python train.py --n_layer=9 --norm_eps=1e-05 --rope_fraction=1.0 --tie_embeddings=false --init="uniform" --init_std_qkv=0.0191 --beta1=0.95 --weight_decay=0.24 --doc_mask=false --train_tokens=526900000 --dataset="wikipedia_en"
Each number is 128 + 24 x the weight over its row's rms, rounded and kept within 0 to 255. Layers, rows and columns count from 0. Numbers have three digits each. The size before them is the row's rms in percent of the matrix's.

# layer 2 MLP gate, 2560x640, rms 0.024, rows 556-585, columns 160-319
095:110150121171135165160127115137136118112155138148149152150130128126107138135143119156139114075135122176077082086129140107155137108111159159109150113134151124132137089144075141121106137118140085178113126184147145134116118117118117124127163140079124096160143129144101143116093062161102153159079132108144134113125150146100145125133100116132088149137126145181138132177136163113101161167156175133145131118146104110123122073111172095124137172122127094098126141084125133159134130141117124
096:149136185094161113154112149099147110111130064109114148111143137130073134117100115109129170126121110145125126154108159137149130117133127122143183111122118191123144149099168140098155126130077173134128124141106127112132103119137122103137124161132141140090128154132100175142124135161134098105142101121125162137104117149106133135138124137119152115050113095142150112124129097106178114140102125149118093133136108100134115132123077118107160133110099097151083108148135083120142152139122114
097:137112126075161153138175170114130149125140112089121100156143157151167129129111092145124106160093141136098075114143127153149151131134161165170122148165104144158100111120132109113149144074129116106112136134202117115151156123129087161131123144062106108142131110106149130147098128173136131127079078116117136149110138092137157100118154111143088156139132141146117106076120156134104107148137137136119137108119094104112102110126135135136100134163158146174144178096156103156137127144160099
098:127138156109155096104131124099181101130143110165129128138130143154117116124096148121104155106126140099113112178120107179118125119129148108102156104132155156126126078146140154155101142128126161141157081107082089132140129163118160145120122129194132140102143132111090105091126095165141101124141144111103156125157099112093141143126130138137158121138115144136094104141105143131170152056143154089146099091167096125146159150161119126102093125091128134120108108127114143133133134105107168
086:150077105108153143127113158105107166110104138153130113172119127142140075139115092147120137130113161098112170158129106069159117093134125157082105159132151121098113148122132115121154142125118151117136130113147133098148114139105113113132178113152129148145104124156178159107152134117157103122089092147146165165122152123180100082101150117119119130163132149115113163061132110123119136120117162106157106079132182144130149128143107151145117114119098141124092092147111118134158090166093134
105:134158121109124089132100135099148167147144142128104135160085126125121088099174087105093135134135121120126116148139132135155072125101134166117131093138114128122104126131089148146168125158128122123122132143116112133105110114126129119116145085159106164083116155128157149075115126148127095148059109108124126119132124103139156107147152170113178092130124139154116161080137106092146114146121140074110086127189146082158163125097124152135123121135129104133106096144080168125143127123105109
096:085126118139127128141133110144152143118095118139174131111122115106118152182091121120116106158115181163113172119128126115103159151143111121150109130148122112102143110090119140114187156105154153134121112120177106093097102105173119110099115134117089084129153170151144123147156113118101118067153092105148150144111109097096125163127107100166126123155103120140096123128133123079110076141109094120095149075132105139151106103130102116128164112125157155130133127089182123131120151148145149
094:083130145129152136140126165122113116110172129125120152078137180092139155123115132117119120150128115156144183136162126168105161136135146127131131140119115145129114107135097164097096163100143124134166132102083071105162101144137120156171133110144100132172144123125149109135148140124132104119111166114139117170120198153126153158099132104135161094079123124105123082171125139152098117121131130136145107116110132125167118149176085140145143149096099115127147111123130141147148138162080152
091:141162104164092146117124140112115127142124149126102142112159179123123109138162178171157094144077143122131150139120175062135115143113116122160132140130125100121171090122154133143164123160142130131083141154073120125069106087117115109125136202097099154115118094154131143158103109128093111124131139162154128121129133128137175103149135163112156085156155128106167131172162116085091142091156128126089130132149126125103145089090140089126117164125140142115170177130114096079131109089142115
109:143134113197122164123163118116132140154127109144169146119087166113111126119134163111142121132141122137098109111087116171097122118130149111119115099135120164130147178136126126096123118088121160161161107175105169136135142113117122137176116098119138144131123154188073090111144135130154145133113129107158149131142151115090127135120122152143136112139151109132107082106120118135104131136155108129133132116120106133100167169128143173116168115129148112176126074201109147140153145127132094
102:105131165146088098149130146089139120111158140131149109158112165121125134102122130103086143121119181148137162113133139144110112124147138119126119148172150135192149132086115159153089177143104153132185112134128085157126121143137155131164109133085169128134124128136123155064166102132153128122099124124105151098138123106159112126138131153099102128174097119143105113144128123138139149145112135085132112124144111143141139108149129144087172143076117122150177142151101132088158138153138145
097:121153102119119154113085110132176163151120112091167140139151152107110113100152126177094163122085134093129106116098099158132083105150119121143147125106129140111119100161189172142137115123159137102124169126143136150142123106132118117082103139163099135071120137083175100121109139101117113120111134109126189169176169163168129133134138172161136156163165155095134155115090132135099137149071150100137108123184092075159146107119108161121144091125122128128085104133140121150133156125142106
103:141130134093077163142117134118079131119108087135152128094132122142156123129125110147148127156132126102092110126119127102148145104119130131160125141104162106144146140153129121149144156128142177134080081126174103122125116153104118123132139121089123132163126117167142125108136103094153099136157180144104090143158101138138153104155083116171169153110127107122110144114151171137130144155164118146146120132134127137119098087169116099145127097111104093114126144140138121101098127158112073
099:099169163129108126106159130161157067180130093123151130114151097118135103138133131101150122106140122105140135148148113122125149078166132120141127113111103099121130130139136129116174134153139100174079121133130120144112135134046175160124107125073123091130137149134130075134109169125112141140114139121160115162142109117115109103160132126109149149156095115152129123143121164108107075078083091120121148073154123092105116167100130162146152135121158124178096104139129119135114134113085140
106:138118147143115108119131154126121141134155147159118118098121143139151119100140144120094154110115111103110138116097084112164099098141150135147163129121133160115132117182157133102080146105119157145163172117146152127101160160134138127145140109134086123097115114134119141129126117126140138119153099117163095155190138082142117153082127158137145128135111147117078099144154127109106117114127143140141095110124153108123149171131092127114139101157056160163157108161140131131143156116116130
094:140120136112114155114124151113160197063137124117137127080115110105123129098160109157127105133107077122166095117136109099101105135121140157171158149132107139178151131140171119132115099115067130157141144093161113171111120095067153098121143154098176132104146145147201137114117119153173156119114133127133130110106107159141138142118091159122140182161125091156122139101079120139141182150146139158146100127113090152112155096124110118136151135117119118100150122134109129143132152147137110
087:102117095137148101148117152075123136114119111128131089136150150139105175121116156146130103124102109126131142099134121149146084140150139126117094100201143128136153091159124103127138124094130093140112135150105147120139138125132136132133119097141133083139152154123134164123093202136081151130120130105128128184116118120102161119107129113109076103120110140144143131139125124161140099097136141107119113103157121136113138118083157090157161095125159129118107143138135095155148121121149096
097:166135156135133160154096135163139122125112139139132160089072129077111155173155144143133144165130113150131117110092122045119105157152121091184108116090142106101104105156124128122122149084124097144081115125094161083122134149078158115082116175111086120139094090173153134129156128115116141140138138098135111140125119116131120149140145078132076115140127135137063153118124147138133162121090131151103125103126151134158113146160130124144152163147102139106088107109146114135096115123139148
099:108095130120177141124145137128112122100117111085090133121097105101150098102121102137103067112101114089110107144143106116091138094128110117148132132131085113091114128145118114131134138091126098135114100102136162167134082129097094135143119115118106131067141149135158179103118155117155156126147145135070137143135112096171102119133120140101154158133175122212160139103128159121117131102153139144132090152102114124081091131145118139153179119139149124163157118135167086129119159110176097
096:139152156148165124136086129119135142139112109099151155105149147108144167117143165138124152112166095116151137119145125095147110103141130171096165113088124154136086122123140086096131128156102169124121145110168149097120145080142108089176119114097154137111124103168127129132117135105170113129095095185126119165155135139111127125102130108128115145093143138154149140115144107113153086124148101097101138109150145128161098132125091128116129116128121097142109139091151105104166149133097138
080:147140152148126130135096129146165104140140087150114130093164150088132089103150099103157149127137124127159146129149115155104107105158122111119165168108140091074140172115133121132127157130145138089128100108112181144134148079108098086134137127151138048150167131099127110131126122100123164138127098135131116146087123156137140169110144137150109117110115127128166145154129095110121096148145112135142170122149172128151075101121088125093151092127160128161144135129163126105112133152129137
098:151108155141147158135107136117112124157117147160139165137083162156142135108135145173168123145147113136108136094154127152120131125132139187149136143145131135097160126146117165100082121087122096167116128133118104102118108160140118086109084139123123112160115096138153141144121139135136147125139103151149189129135126135187133156128121140104140129100119155117129156135137107157158121115102093122101161106106148135094123139152160164120086128096136113166130183114151105181092149192155137
102:096123132148158117121110133149110128150170119121107153119110130173095164092133123111163165114103135154102144099131133164151157159108132122069102076114143118123124137136129109093095151125117135116149129151110124143136148103098128137119110125114108178135135094109122136060108132160131109126096109145116160157162118130100132122121162117119154119112121101178072097132122124131123150107179117119126116096109137132125105135137112177127154111144105096108115091106118179170128152130136127
135:144113155146120115122097129112141148178132120128142114109085137125087130140126129104105120130113122137110113121126101152151129142147150120127133078113103114114163116104062164090141138073117142129108095137143101122136161128112137114186125070071098139161125164142112121081133128137152135156106133107126148142109080106179098097065115139111149113172104129144121092121150112127143142076110157077155113132146104106102170146125116163127153100092105121133124115165154103106129141114116077
099:099110178121149150113149157117115114119107185116146127125103153176155161137163115132126119088095104139137122119143131141075123126097142106131099111144106163134133127144112124128121179157143123145109131121138109128104138106178149123105132116121132172123138111114154132135141135114134114160148093197146089167126174098136144137123177155106171099106074127129112139139191165104139134137165148123145120116149116124146133107160086136141108138142089115078178121140120133090103135143123117
109:084149149102121112133129176125129152116163131155115114122104160131088094150157078127114126145134129083068144088127106139118148113105101132109177103102143088097143155100118126140146123084092165142123092124149083160164143118125152111158112181146133145099124162158090072133081114155116076157103141104168141108159094096169145120111094150155138104153116150115129102101150098118123129114133151144148110157114135128097143119092134149117147088091149099128095105143136156136153132170137096
100:105115145181121132042117095127148122153114143079132166168129151147095149120109116109111069099117136128124135104133128107143138131160097099073132114120125148120158114158101125089129129151130114132091168144119140138152118161119136120161099100175143085094136115137133138140169128146202141117108110138106118124122105133128086126134103171114149152143091134143116133133111160086120125156141107118116108168140076095106110122148144138119147109163104132132180140126134135144109081124155111
091:146127132150084166114097163146119143141121090110158100137130155135108159100136103120112139101098125102153124158116077106134126158071132082118150084158157108139164118146150116114123150131109144133119161154091142145152129106081121118145133108115138141081097112144164134088148146150158089123124139107123167139082144113125142149093144136116143148087083122167134130134114123099135152142130151128136100167158061146200121174139126164102161118110121101131092136097081136111143119117082112
090:120135067138125135151103122146103159149095167144158099134089116084120132085156121139101163100133146135121131135129163141114121112109113132108141136170146128137135172161148133096135132093095143148157143153109139120148174162134151142117099153101126144154095120127173142094147162189167121130096167120155097156128113102121144099087151097106130117185085140132116152111145122124129136146144131132144130086132119082111115115122137138084168114130159131121082152137173132116100137092084106
098:150087092105143101159111179143112122113112136143129096110118146144121146133088138087135128103126105125134128103147128118142104126093136099141118145089144107122143122126128078109102181123179134145175108138149167099105138149140128150113179131122117111140163128123112104127106105119119149096122149138089115095124129163138122130096150143142137150133110117146140097109118125100095079162158104141167155124108123126114165122096138116104119092123122160162109138080111140145106119121131169
# layer 2 MLP up, 2560x640, rms 0.0237, rows 556-584, columns 160-319
093:116096129088052130126167137134154170126137135130168137180118181119156163113114154184143116070125098159130104099099139084116122092144120160111170098182062136163132143117136127174137108130191123147135119123175104170113168137091118099141132159126148170152112130089145103167127141137140093100127152147139138121112176094091159131135134133131127090127124142159134148134111164115120144130130105139147101122151112144167121106114160135105120146123138119114156134148111150130133115145138137
098:131107133117136114112120130124140143136162144168160124132099149098111099134139173139085144128136112132180116125109136153090092084118114175143101146177082057080099123099124148093106099127139098127137148098138117118092088128157168156097142143131132153135110129124146116119098178107164125096172128159081128169087153126109130126129141106078108122146111143125125188139130101111144076128122124158115176093167086133132111115152137115131087091144172126128127179122141154117141140123127106
096:141135109117091105127126070128132107125087136124152159108120195120078133113104156116132148125174079133124149094085165159147122090112087091137145125068098131181147110123136131084085156132130148127131119123122109139152103163193124102104145093135160107105106166122116104107198147082135094146107174106162132118135109140165112122151112172162148155146129084117113129111121133160126101110138115138160139128143149179106137115112124116119160130102124117091105137152083149144107138124131115
102:138085132188142123146101125139156140119129139168141122139135107087125086110124125123099095158122142104129116081110101119122143143136124088116129146160110131131133186121083114111158135129124108162135135136092160148132117154109076121144124086154075120141134155133111132120125100142114148152091137169150130107116124173139120098124131076125138115096138144135109143183123114142073157138104125139137088158098149095139130134114095102125131138167163105145147115151125124175095131115142127
087:144143157088100131141131111080130150104111080127156088137116133111165139142116106112105151161130131149124181130167113122119125120165146127137094155128100140128115111165145144143121163154119136090200115143143084105133157146118135188090123109108129131132138095170120127118147129129126163064164085136126110125105122137109139157133127166146072118163155125103105085156115132160091119109127143111129170126112151146129105133107139130154113157172135089097127154123141156152153124141143138
105:119115156139098129121158125152094137098101145104088155117109104135113137136080142100142114129144127129089135083102104121153115142143176116139133129126109082113118112135131092090158151106130116145098089102135146102136142149137111146103076116141079105116116119109080150109129136095093157116158116118137144105146157164130127115117136094125145128125112115135146088100153174132135140128159174178105110142153155135130128136086108092128122112139058114122119084106107122089109105140125143
095:110139131117105130096103114129077148124135138159073107094085162085073108139096115077138130129179121129079126114146106119148148138135098142132153082148135143122117123154143126130109101107145125154108140162089131090111109134132115156116161151152128191140139140182061099105132153173095115173103109140159156118150168099094094117132141118123131140118092124109112140097124095122112120142172106111166145116115161168122112113099132113097161129182141175121112139096114127151150092127065112
095:144116133170096118129143138118151110150111087132169129153123120164150147138137144138129131144136130113136149117155138146099124164172161167129147166120132132147137174066100160140133147131154118128118091134163124150095134109118142116151140148125144145159150125096121131104129093117086095175138169111139118096134113129141120075155116149186153114145133139127156128144148143156110082111146122105121159147082145112134143163100107116114138138136129131174142185075171178144142118104100132
094:090168099162131147123149124132133136139156096124149115092129145146162134161129155090122061109137173157145142098146125175094145113137090155133162163120092156134116145113213120135155125167164132105147118138148102111115146105161143105111151120135105122126136154127117106155075121148110146134121131129110072077102141104132102085089191137140080149108087117104115106154140136103151116100140116115078115116129127143138110149152149140145148135110126124151146134130132112150116148117136083
105:146123137129119123162124063141143109140126149074135136108099118143094181118112119116123099169112156129123129168138091113106104171136092147144138155148164119170155070083089118153110144101088098146106102160101079169134122134084092080177136159166157172183140134120169083091115142154133139174120102130136119086076154121132097125121155120073122093110121141162100123125113152125096143121131166103109160120135141122144139118100166150155166119099140146140113123134124123162163117128108137
101:113143146120124115132145116100148164127103107134177155129090130145182108143151113113116148124114116131103151103120113205136137113142137103171174130146147121159149148135112158131108167155132121105160181160155152123080118108103157137158118133069144125149118130077139102122105082133142137180135132105123162169169111124156156121163137136108084126149142119131149125103134150144136160108096104100110145119144118107134138127121142120101124155122107136130133158124133146130178097136165109
099:137094133133110096085109171124121111109125119160116105105145095137117168142136079121168089161188100126168136124112120090122138168144131115109132151092126106130088112106071116089117143152127110105134108116170142118175090147192144114122112113108147123134099141112130149115123138113148099158131113093138109144150149141092175110131112091118079157116089091134137108123112094177112130139160146142087163182137147156121083125107142073146113160122126115093105130091160085146092135088106145
102:130142113100125140123144083145142128115150164115129137130151114115078133134126149147100118086122123188116093122120130155113106124131158162109143130137134161154112159134156117136102155123129126158114142094114117148107120161149131117111086087147135143095090100139107115146128140155100136142139102132143145125115121122093146171161188113122126123162183105138133103119149169142143146163152132116130108173112181093133144151133135134144117136132136112132119143114113127159132166129139164
100:187098099115143148157120119148133132139119163112164103115125100149112126132145140100160078138172109086147140174108104139117142110125101108079099136109141115140137170136136149138140101160098152094126097137133139133108145114135099117126124128141145085151160154131159152107119115142142154108133156118128135147085156134149154101096117118153128170116163125154154159158097111093142104152161129112184101128119103125150116084101164112134124117144096166117135161165156130132144116136157075
106:110160152094120152121101112130136118127136136149129116136150135144113075146163136143087146143162163141128140123122107097193152127134120106135167161148159137120070143135141131123090116107133151142162128160165118124128152147155130114126115091157082104103126160157142117085146116143120118081120110138109095135177111110140085115125118139154154151134121147125095126149115125186135138158095143146104175148106115133093109121122122155115135090151083131211111109099136126088128120120178104
095:135109104137115133126103155152115155121128115141158128100145128091155105131170127140171115135096129105105138086156171141139095145106135141145144126112133129157106105116125151119147116118092137213154093124098114120177117159123132158100128129115143128162154148149178153125115117122120133105131163140152161132149161108131136110135132127142142121126119107120144139101129085168099171131134099155164136114086111152138158110113118124111104139153099091114159099131107101089130138108121132
087:093113086128141103131151149110129171133159127091098095116156127146138160144134135121139107152143127108104144143106126091151120156157141171095130132131144151158159179103111123127152172146110093127119102139101132134096133126136139149156193110138108128141084129137109161144118144108053129144151152142156136072142109096071139145124164126162161107151127171157153121112169094156146116097115081140147108132106136095141158143118105129125128130147124142096131175118131120116124114120153132
098:074096170114152141131134160166145088123128111147108118141127149133120145133131089162102107124112149125135108115098123129130160117097115113166104104138091098114131143148132114121103154079118125077146104139172141157115167107147099112167136094132169114146104189133145100109116095154124156110125134137095142127139164162137115172121111130143133143126102086154141112164128095116074143113120123113105108142144156150149155143142158143163130144109138091119132131117182115131198111122164137
099:113171115113135107114129143125123141111198149156113156086132103148109158148151109148131150123097127138124136118148133070143101088137160125144130100126142096121118137140146118107142122070149098111094138120150132088138147180134149099096120123091143120118117109149181130133088113094135133181171141129113111163114133118188179089157119101140143108084143133120124130101144110138129106117105175133115094136152150139099128131095109143115171142105156113075104120120140131125147132175150154
098:124146129149082100149178117110098109112152125135183094123115124131122108133154114092117119125103125100131163131138089129101120131086161152142100140148124128112123195073103143145149119123109108096114127103138081166102116137104111137130127145167173067094117103112176120098152103111134138172157108137132117122119121099141175126100100145111139127137111128139115121085111129143143155120107176133121091119122165129150096152138102096114150080131136121112102125171140156138170158124101102
082:108125110139128130155177104092133109101099133110110130115122078124115164135105165160116114161125163108109109129108141172143095130123196103182111111187164082143125151138119141156164114112125112124132137089115106148105130108130109139133152161128152118078112127136151181122173166163091103157131120127149164140121130148102121159102139120137140099108126171142141164117147108123149124123107202141129100113156111144137114120157128128114137163110165127122130154124155104138121168079149097
099:146129142136114112082078105138088117146135082147139119113169130155150101160144161116104142137158149102104192122145118117145158150086112125089128109101140108151111134178073117100114153091158130122091137140145102120167125136126131131121145089122146160135143138141132087111173156166116101077149062157118123156125150145086176142123082138106137109161103158110116141155145083135149120123152123098114175145111133160149090100080072116128106178115112140114093153101085158110127115128134128
106:184128111118106134116112097111125102117136119125155142136121137093120135151119158104085160094141140153077114129145127102110106111131120147136109152164149143119141127100124119127098097126165116108115088132147104104132166130133105173121119098095139092163136096124148104149121085130104123108121140119126107126125094128098138106137175165172132142143121120115162115156138134077159145141096130123147148142141144110172135132196105077118083153136151129170171111106144096141146113134146095
136:131125128150114165100141134124142141170146107132118110106118115120138136154174140111118117119084097128130119140153132144158115150125112091120143096090120134081137106117093162124185133125137152127097079117121110086135143158126141130150118152088094107156106164142147118082092155171159113156140156129152130117118091177170100065114164114117148132151123126132090101144142109105158145099134150120161113139134085088111162128167123163108146086127106144108135094198185120095166183097109099
099:113136138099174167149104138155177175169169167102146125147143137147194115084098154128109138122078104106157089160124114123121137152103129093121143125130127124140127148090114093119166117146114130149120156099161078153134140141095112124119161110138091151152154160176143064111120121101143127144116095173168165121146110138099134166081103096160128131121130134124113150144101154133118140165098166115118173133127087127098125152165071170116070124115135120104178139138124094119133156140138108
110:149163137118101122146141094091129129129146136129107106123118160135143094131125117106129106145122094142105123157135158138123111097128138105169116131123106104142133115153097153128133146139126127118116094056127128149121136149127134110125124148095106109112126115142126156141142107089110141139113119158128156137128085140116072117135128126142138146129125127126124098170155152097159144159101168077132116140126117146137095151161140117131154182132128130171134112136169152129115163102109103
098:157138088147106121136157066124173096128132136121147165110129113101136103128133132125091073148154111111136117131201139144096108115121119141122144145107128154150130125132078149105185153169173116173138088164128157123131123145115143138131126109133103131167126106144087126123153141079129102115159125086137139091140138117104117100170121168159151136161120107107124140134155122135136160124158090166124168155129136143146096152126122149116140114115083126134166129130129124114120116126132126
091:146106106133070121123127123152132115138122182135142142109132102123140140105094128102097096128125117105149151087133148109126074134133093133116158146130167120094085123120097137133155148130125131109126142149131146112135106187155137176088117080131089115190148126152100121129141078131116119147116143135174069145173120106126116136108107130161132150123110146107103104125134127108108128104119062141141130160075152108164148171120111123099102150150096120159196140083128129119134130117145149
089:134150109121080171139162104125082143100093156220114139123121089079084126175130143118138127133170146153093129121141141113131131146167115140142116118087150160131115117100105155103095129137107127168114125149107156099112123109136104148107094110133112097147111124133116104151151144113126128115145108163095173113135133097091107130162155123157144140082117088116161127127130101153110183158138119102108148101132110123160152164154138128122104126085126104102136151100124129137128124131127163
# layer 2 MLP down (transposed), 2560x640, rms 0.0204, rows 556-584, columns 160-319
099:171128157123146140090167156127085145114151137119114107123115169123137131144145116113159118121098102118126112154126139127125083147111136087107063132120141131140153139100142106146088136096127183122130072140153131139136139151108146144125113168136085141131149131137106116152132186107131124136121179137116135099124140094147128127130128141092139140123147103139127103103083155134102146127103117167131124109150097113105132164123120175115143128137175154136127101158126127148133123141104116
103:174120112140138105137119103113135113115146133101113099141130113142131130099142120111118128137155126100166122114080116131097083152115130143119104164173119121119131117097171120149121128146142088126166183132118065163121116136149132136085044172121133094163065136118125126143154112113146099116130145143113140099144148089128102136123118115085154132189108147146123150109109151176141125130128138148133115140100095104163114136121152101173139120130147156109144136124097112130092111098121177
093:121090117129157140130124128107147126133105161133125127120131123144129116133118161079110139107143088102070149161093127110106115123113118136111083163105129126149124123119090173118103159150102125133101113131127168114132158148147091152109152126151142177157114123086112112139143151136193120079101122164169143151137123120149131148176100109124092139148112151137111080135104153146103063109131123135136089128151119160081155107141094109107136081089101143154092157139087104144129092134126134
105:131145143104117124122072096147108137126111147122108099094105123131132122121098124103104116121170112125128142140141125083124165157091127184098141082117154143106142148147139196129122164108139175077113139173162124101105142127136137146135152141063140136125125141161165122152113159104133121098119119103104114081089138083153150110135171133097130126167140109191147123097151129154102124112117129150132128137116114128157121063110132096106142138120146117162125147156112138130107107153107110
096:094164119126150112138155105136091195178136112130139131130123160132139130148114142161133129120096093112118169127114115123143168124159127113139125166145100140177122141095100186106115136143116106094158152190155094077110143130132129114099137092088146140152104149117152130124181172154138138108135127145154151110124102102096139114121095134121125119111120110142101113099146125154144129121134104126089140134087108151129126088125116138144124141138174100122113152156153136151120127148144169
111:122136118131127090172137075103117151129188140112158157137132141148159147103129147145107121111134125188088124138099152116139128137104173166149167178087135132130136138114109160134162144082115082122141125100198118132093141098151106151114129139122108101079151143163098087112143157135145144120126114131141113151166163144131134092122162107131134111148146145123138092106137087116101148105133105121147142119121157130105099156102130152150120181121098100157114159137081115150108128141160150
103:137152125118121144095121168097117143079122132155150101144119134135065147114129152133120146113131103104133143097118131156119118119137114110115166105149166089113076096114125117106120135133190132110137126118176157127139121121130154181119188098141136123137100131177092108121122127156116167077148106156165152105099148130110113125145130151124111111106106142102127118122149110144150174089174151124191124135094096179125130154144112155126150120183132138118103077098112117133097175124114120
102:153153072107123128168147126150162140116142107152124070102108128163166109140128116105127140100162142116129119105158113168151116094139125151154144149153133099140122142115114145151146109165084088123142156123143115133116136136121145129150100149150121119135088153103122124149124165126108152085102159134106126142116130100107123151156097122179103171134077126130109130101132146095116138156113123124141111160128132181160122163116107141142097106158148170152123142128142109130104165154115168
099:164168150090106144163174152088111152153171123110122124074133142132140151161135159133108101111114143125117143119138129062111163088135114144129134133123131110141130122159127116133121148151099137088094138151089117163116149118141129074132116155108100120117129118118114102093126143152110118099174118143137137132101101090137122103125134125124094116102126127120132118131110140132174150122141136098114105103115132149120077097102150120144128129150093143114145140126159135116085096143142115
108:118118139150113116132140121134129111115118126100123099119119181145094128143128073099143135162126129129130148137100131156184103117121156111142154112135153166105165135160103152136104146145102112112136137126162130111140130151120121125152158141101137150158059140127140167132106118140098156111100127141134136111118141127161119143129132144110136096099111066120086104105120162110148159128140127128117117134150137109168130132143142082163154144103097152128139106113157105126135112148118131
100:128119123093123102089131127172146106128120143125144131129101119131156114107148137144138155119103111118127099118138120152126101119172112120146136104092102129112149117139114119124118081124113122129150179154119137115126149134096200117164116130110113133143124134139138164141118101118144150167127106120128139145085130137144138155157140134122138124109101145132130127120075162119122141109120146135172132124108112117149159144144183115159106115128154101120107120117099086140146170149173121
095:148138161135079123124105124181164122123127109106121101118107140133157139087133134145128100164094161116135145161100156108155068140116118147159134201159075142134117085072111156102183096186146088095138160144094141119158144141126123129112094150126093132142123151108096142129144097152095118153147119117126118121145087134136145111164122096139125095094119112126123128134125098105075172088124141157109134152086138128111103143134168107137160146113146120128088177121162135108118137103144130
107:163128081117123129144139074111135137138138147110129158116152109111108100155097173128134129103164145102086138142166111135091140110101131136090113133120101148129079134112134134142116144149130187155104128087131136135113124143140109103097102116164137102149141128117155151161135178135132170138145145110117177144101133138095136112145117092115125120125149104130157108100155127096168122196122111144146102158136133130154131127130097112113148128140121146101127145163122147126185115140105128
105:111120123119123140120125128075115143103136189116137116114101136125109128157174140086131138143128112139130136142095138139128136122116158147141100134110100114146117152096119137103132121131127179099164132122130140120126131171191099129146133125169105135120099132140141129120144102114147125105172124109098160068167127134144140125104103095175147166097134123155146146090164126147086143184132158160119135129137168126168128138091149160109097096113096140108140150113127124100133156097146169
103:132107126123130126123127152134158135147124152160104097155129111127114088161103149136124154146114136134137123108105092149165132129105117127155175181114144137157087097106132100115117144109124142149153173111139155106090127123135130165122123118114128104137074100124140107110143122119104135151138126141124071164160087122121124104087095117149103149113101161086104140126131091141118152148099141128128123115121113118079134143118159125104111139110114146164150142103164104127147139104129136
100:117156074142183143144131098146182137092103140129152103123092112102136144118129124136174138110120130143152111128169118163129099189103117135144126091147151099160176114079148153116133105146156136162156101103176170126108089183088167144121113101092161093148133151143122126151136128114127163080134119155128162140150132126138140110133128114134109131145095126102130129065128161148118150112178120140164137106119091147148152104127113145106118139123121069132163148118143084116130150115106085
092:139130120158142155147108082114163115156141144182135133149161096154104087126153137163142102088196103146092133143153154144151148125116216187136087123126127150133112130096121107115104108119140129118090141135129107144164132152137145169141090108153154165122127139145118137140134133138146119156137136099102166130138124174113158142141087139109124130117180084160127162127158130119157150113182154092162124122125134066109124104089129170128103162127096105153157129159117113119154122151156102
106:083093121187114084123137105115143107155140142113097135133128150171106132163195104130110128111140079150143126130094148085155132139107091145077091123137146130127125155127107136140073148075146128113129112161093115138164131158108094115138137091081130077121131150097133164133147127148175115119081108133110158115161125162113142127156152162113127141130123115101083099127127129122127098126119148112110167110134144085129123154117119132140116174114125160110166134112163149152188113121121126
103:140151132138128133125174125106133136128100091121103145099152141155134150158141125099131150132110146132140120174116144130150109110133114117154089195140114130081113122121144159117128166182140120112132157159171118155108126102130132080117136127137155120138086117100140128126091114150106124113096146102142129120161117151086169150177156132150082111118114122138134158131189137129111127165086162156094156132096137122102125123124133124130158106081145108096129157144179134099128132142135135
101:142102119117136123140158157113158122171108114139153119157152167113123149173152110127085155138116109128121090121097140135135147122151133119095102159130108148124109126084142071108127112159176095146089130118125103117129135114121080083102084103161131104125142088136131162141115107168158136141092145102119136108179110145077091142185113128150136144126090115151133134103163177131093164180095112110130125103118148134095144134150149108142159139127100129105130090108151119129119162121113095
087:149097191102118109137086131111110126138119142108125136087146155103168097092115128076118126163159096131128127127112119158129126149096115107137131128100124179105139085124168152102146133146120096077154084135129106164105144108106102099146134150142116162130142112093132154118118103097098110132138157110146129123140125123105120128139131174122106097096127120123135136093150113119154139154114124108085169136116132158068096119113108112101137135114118131156124137103150126136133131149100149
107:154141145129148109129122126138094147136151099179119128154135087154147132097151141131119148110161103123123161133146122120109104147150138123067091077141121136130138124167102135116131140112150123128128138118135109137161128151072106099106143060113120119148121109109167149175127094157152137116107120132133135143113116119152114147178116107109119124124115117163156152186108141151130137109102116124115153098133101128116136123107095128143103132100088161129116140078140126153085101132129109
110:124134099154154136132100098119148103171140151128170168129092122152112137130133149158147138145150165160135159136130151119168129139121094120105133153141125139126133152135113166125062103139137135158150135074140101109114137109134107113106214095150140132147130110134139098153154122144159154115118101118148107093143131143091117137113136143125129146144140115097142128121138115122143147118153105134101109138138156141132138140134128162129110108151133143127153142132099125166131111121091128
103:120133137146109129109133142136143119144170102118118107117133141124122156131148114094143129134125120147112146147131103138134134137121144090140121157083123125119149141123142136102139140119147127150094137139124153097145136140132155127162130138130120121107127140110131113094117139113150165129128126135131130126136135158129128145124113111124125119154135121127100088124149100094118121114107115130120113144118119113115113136109103156127144113144120152104144115126117127109188120138104143
107:147146154094115101110121111127132173128136126142078117121138105147105149166121129104129177090115094131144082167118127138151120134124096131154094136089198128156115132114162077077157110121096153136130120140140105153116115138153137110131095104164144092144152135132122117134083128125169107143128079142133095144170093114138131142075135138125102134146179084079118125124139153165115110194124161131143144137091101105134121099153125119087138126117097085142173118144120098091141130108108124
112:122154158125182127120104146146108133159169089164087082151109179125124098161092094148170110175156131081134146129132125163097146145131106122141125122111136131113088081114147165102110134100094169131113127084131159109122132146106146159142096176132122141131093121157113090142079150089129129120108125139143094144119089094100109153147089135138105161139128111111138091114168097100127119164115140132144105113100094164137159140107153136110116150066092111100086077128139154124142161119125123
102:161173119161166092111080153097130154109115123145099144149132153132123139112125102141128131115125101153100161146111138157137132132102165166156215160132075131133114148152206112141149134111119136130138129101109140134110078104131091132123122148146120131095116118157158099087113171086116156134144144177158123088116168134122138132115132126143142141119151097128159157126130120119119153149116128149168139110125114120129118117142110115137097110075135148137116102133109123172109112107136104
097:133162115112091161140152116105089136123127071150128130142108112118150129152136135131148120087136141122142142150120134142164108141137139103177167123135155131113118155122139115113107093110106148133184131104113115175087134146134151140153104125128194125116106105104090141133127136105132146148147124160063116106192091125157153135160109140139167119141115115123149157107132117141153124136141106146196160116084159102165129110134140101155117120151126173132098117145113126136116148154152146
095:105137124137101123150111120102144168161135105124106131183136102134160102110142105156145082098180135129094124139182154157092160119138108127123094143133107092107090108122170130107107108142141107158136121099112142131145130102085076127104115159158156153113102121108110104124162139156106145145140108099123105099181090134116169157096141135138101177128165126120153119090129101126150120143148095113154089141114153141132139139174158079115139098110112125125102134156125141159107152147139148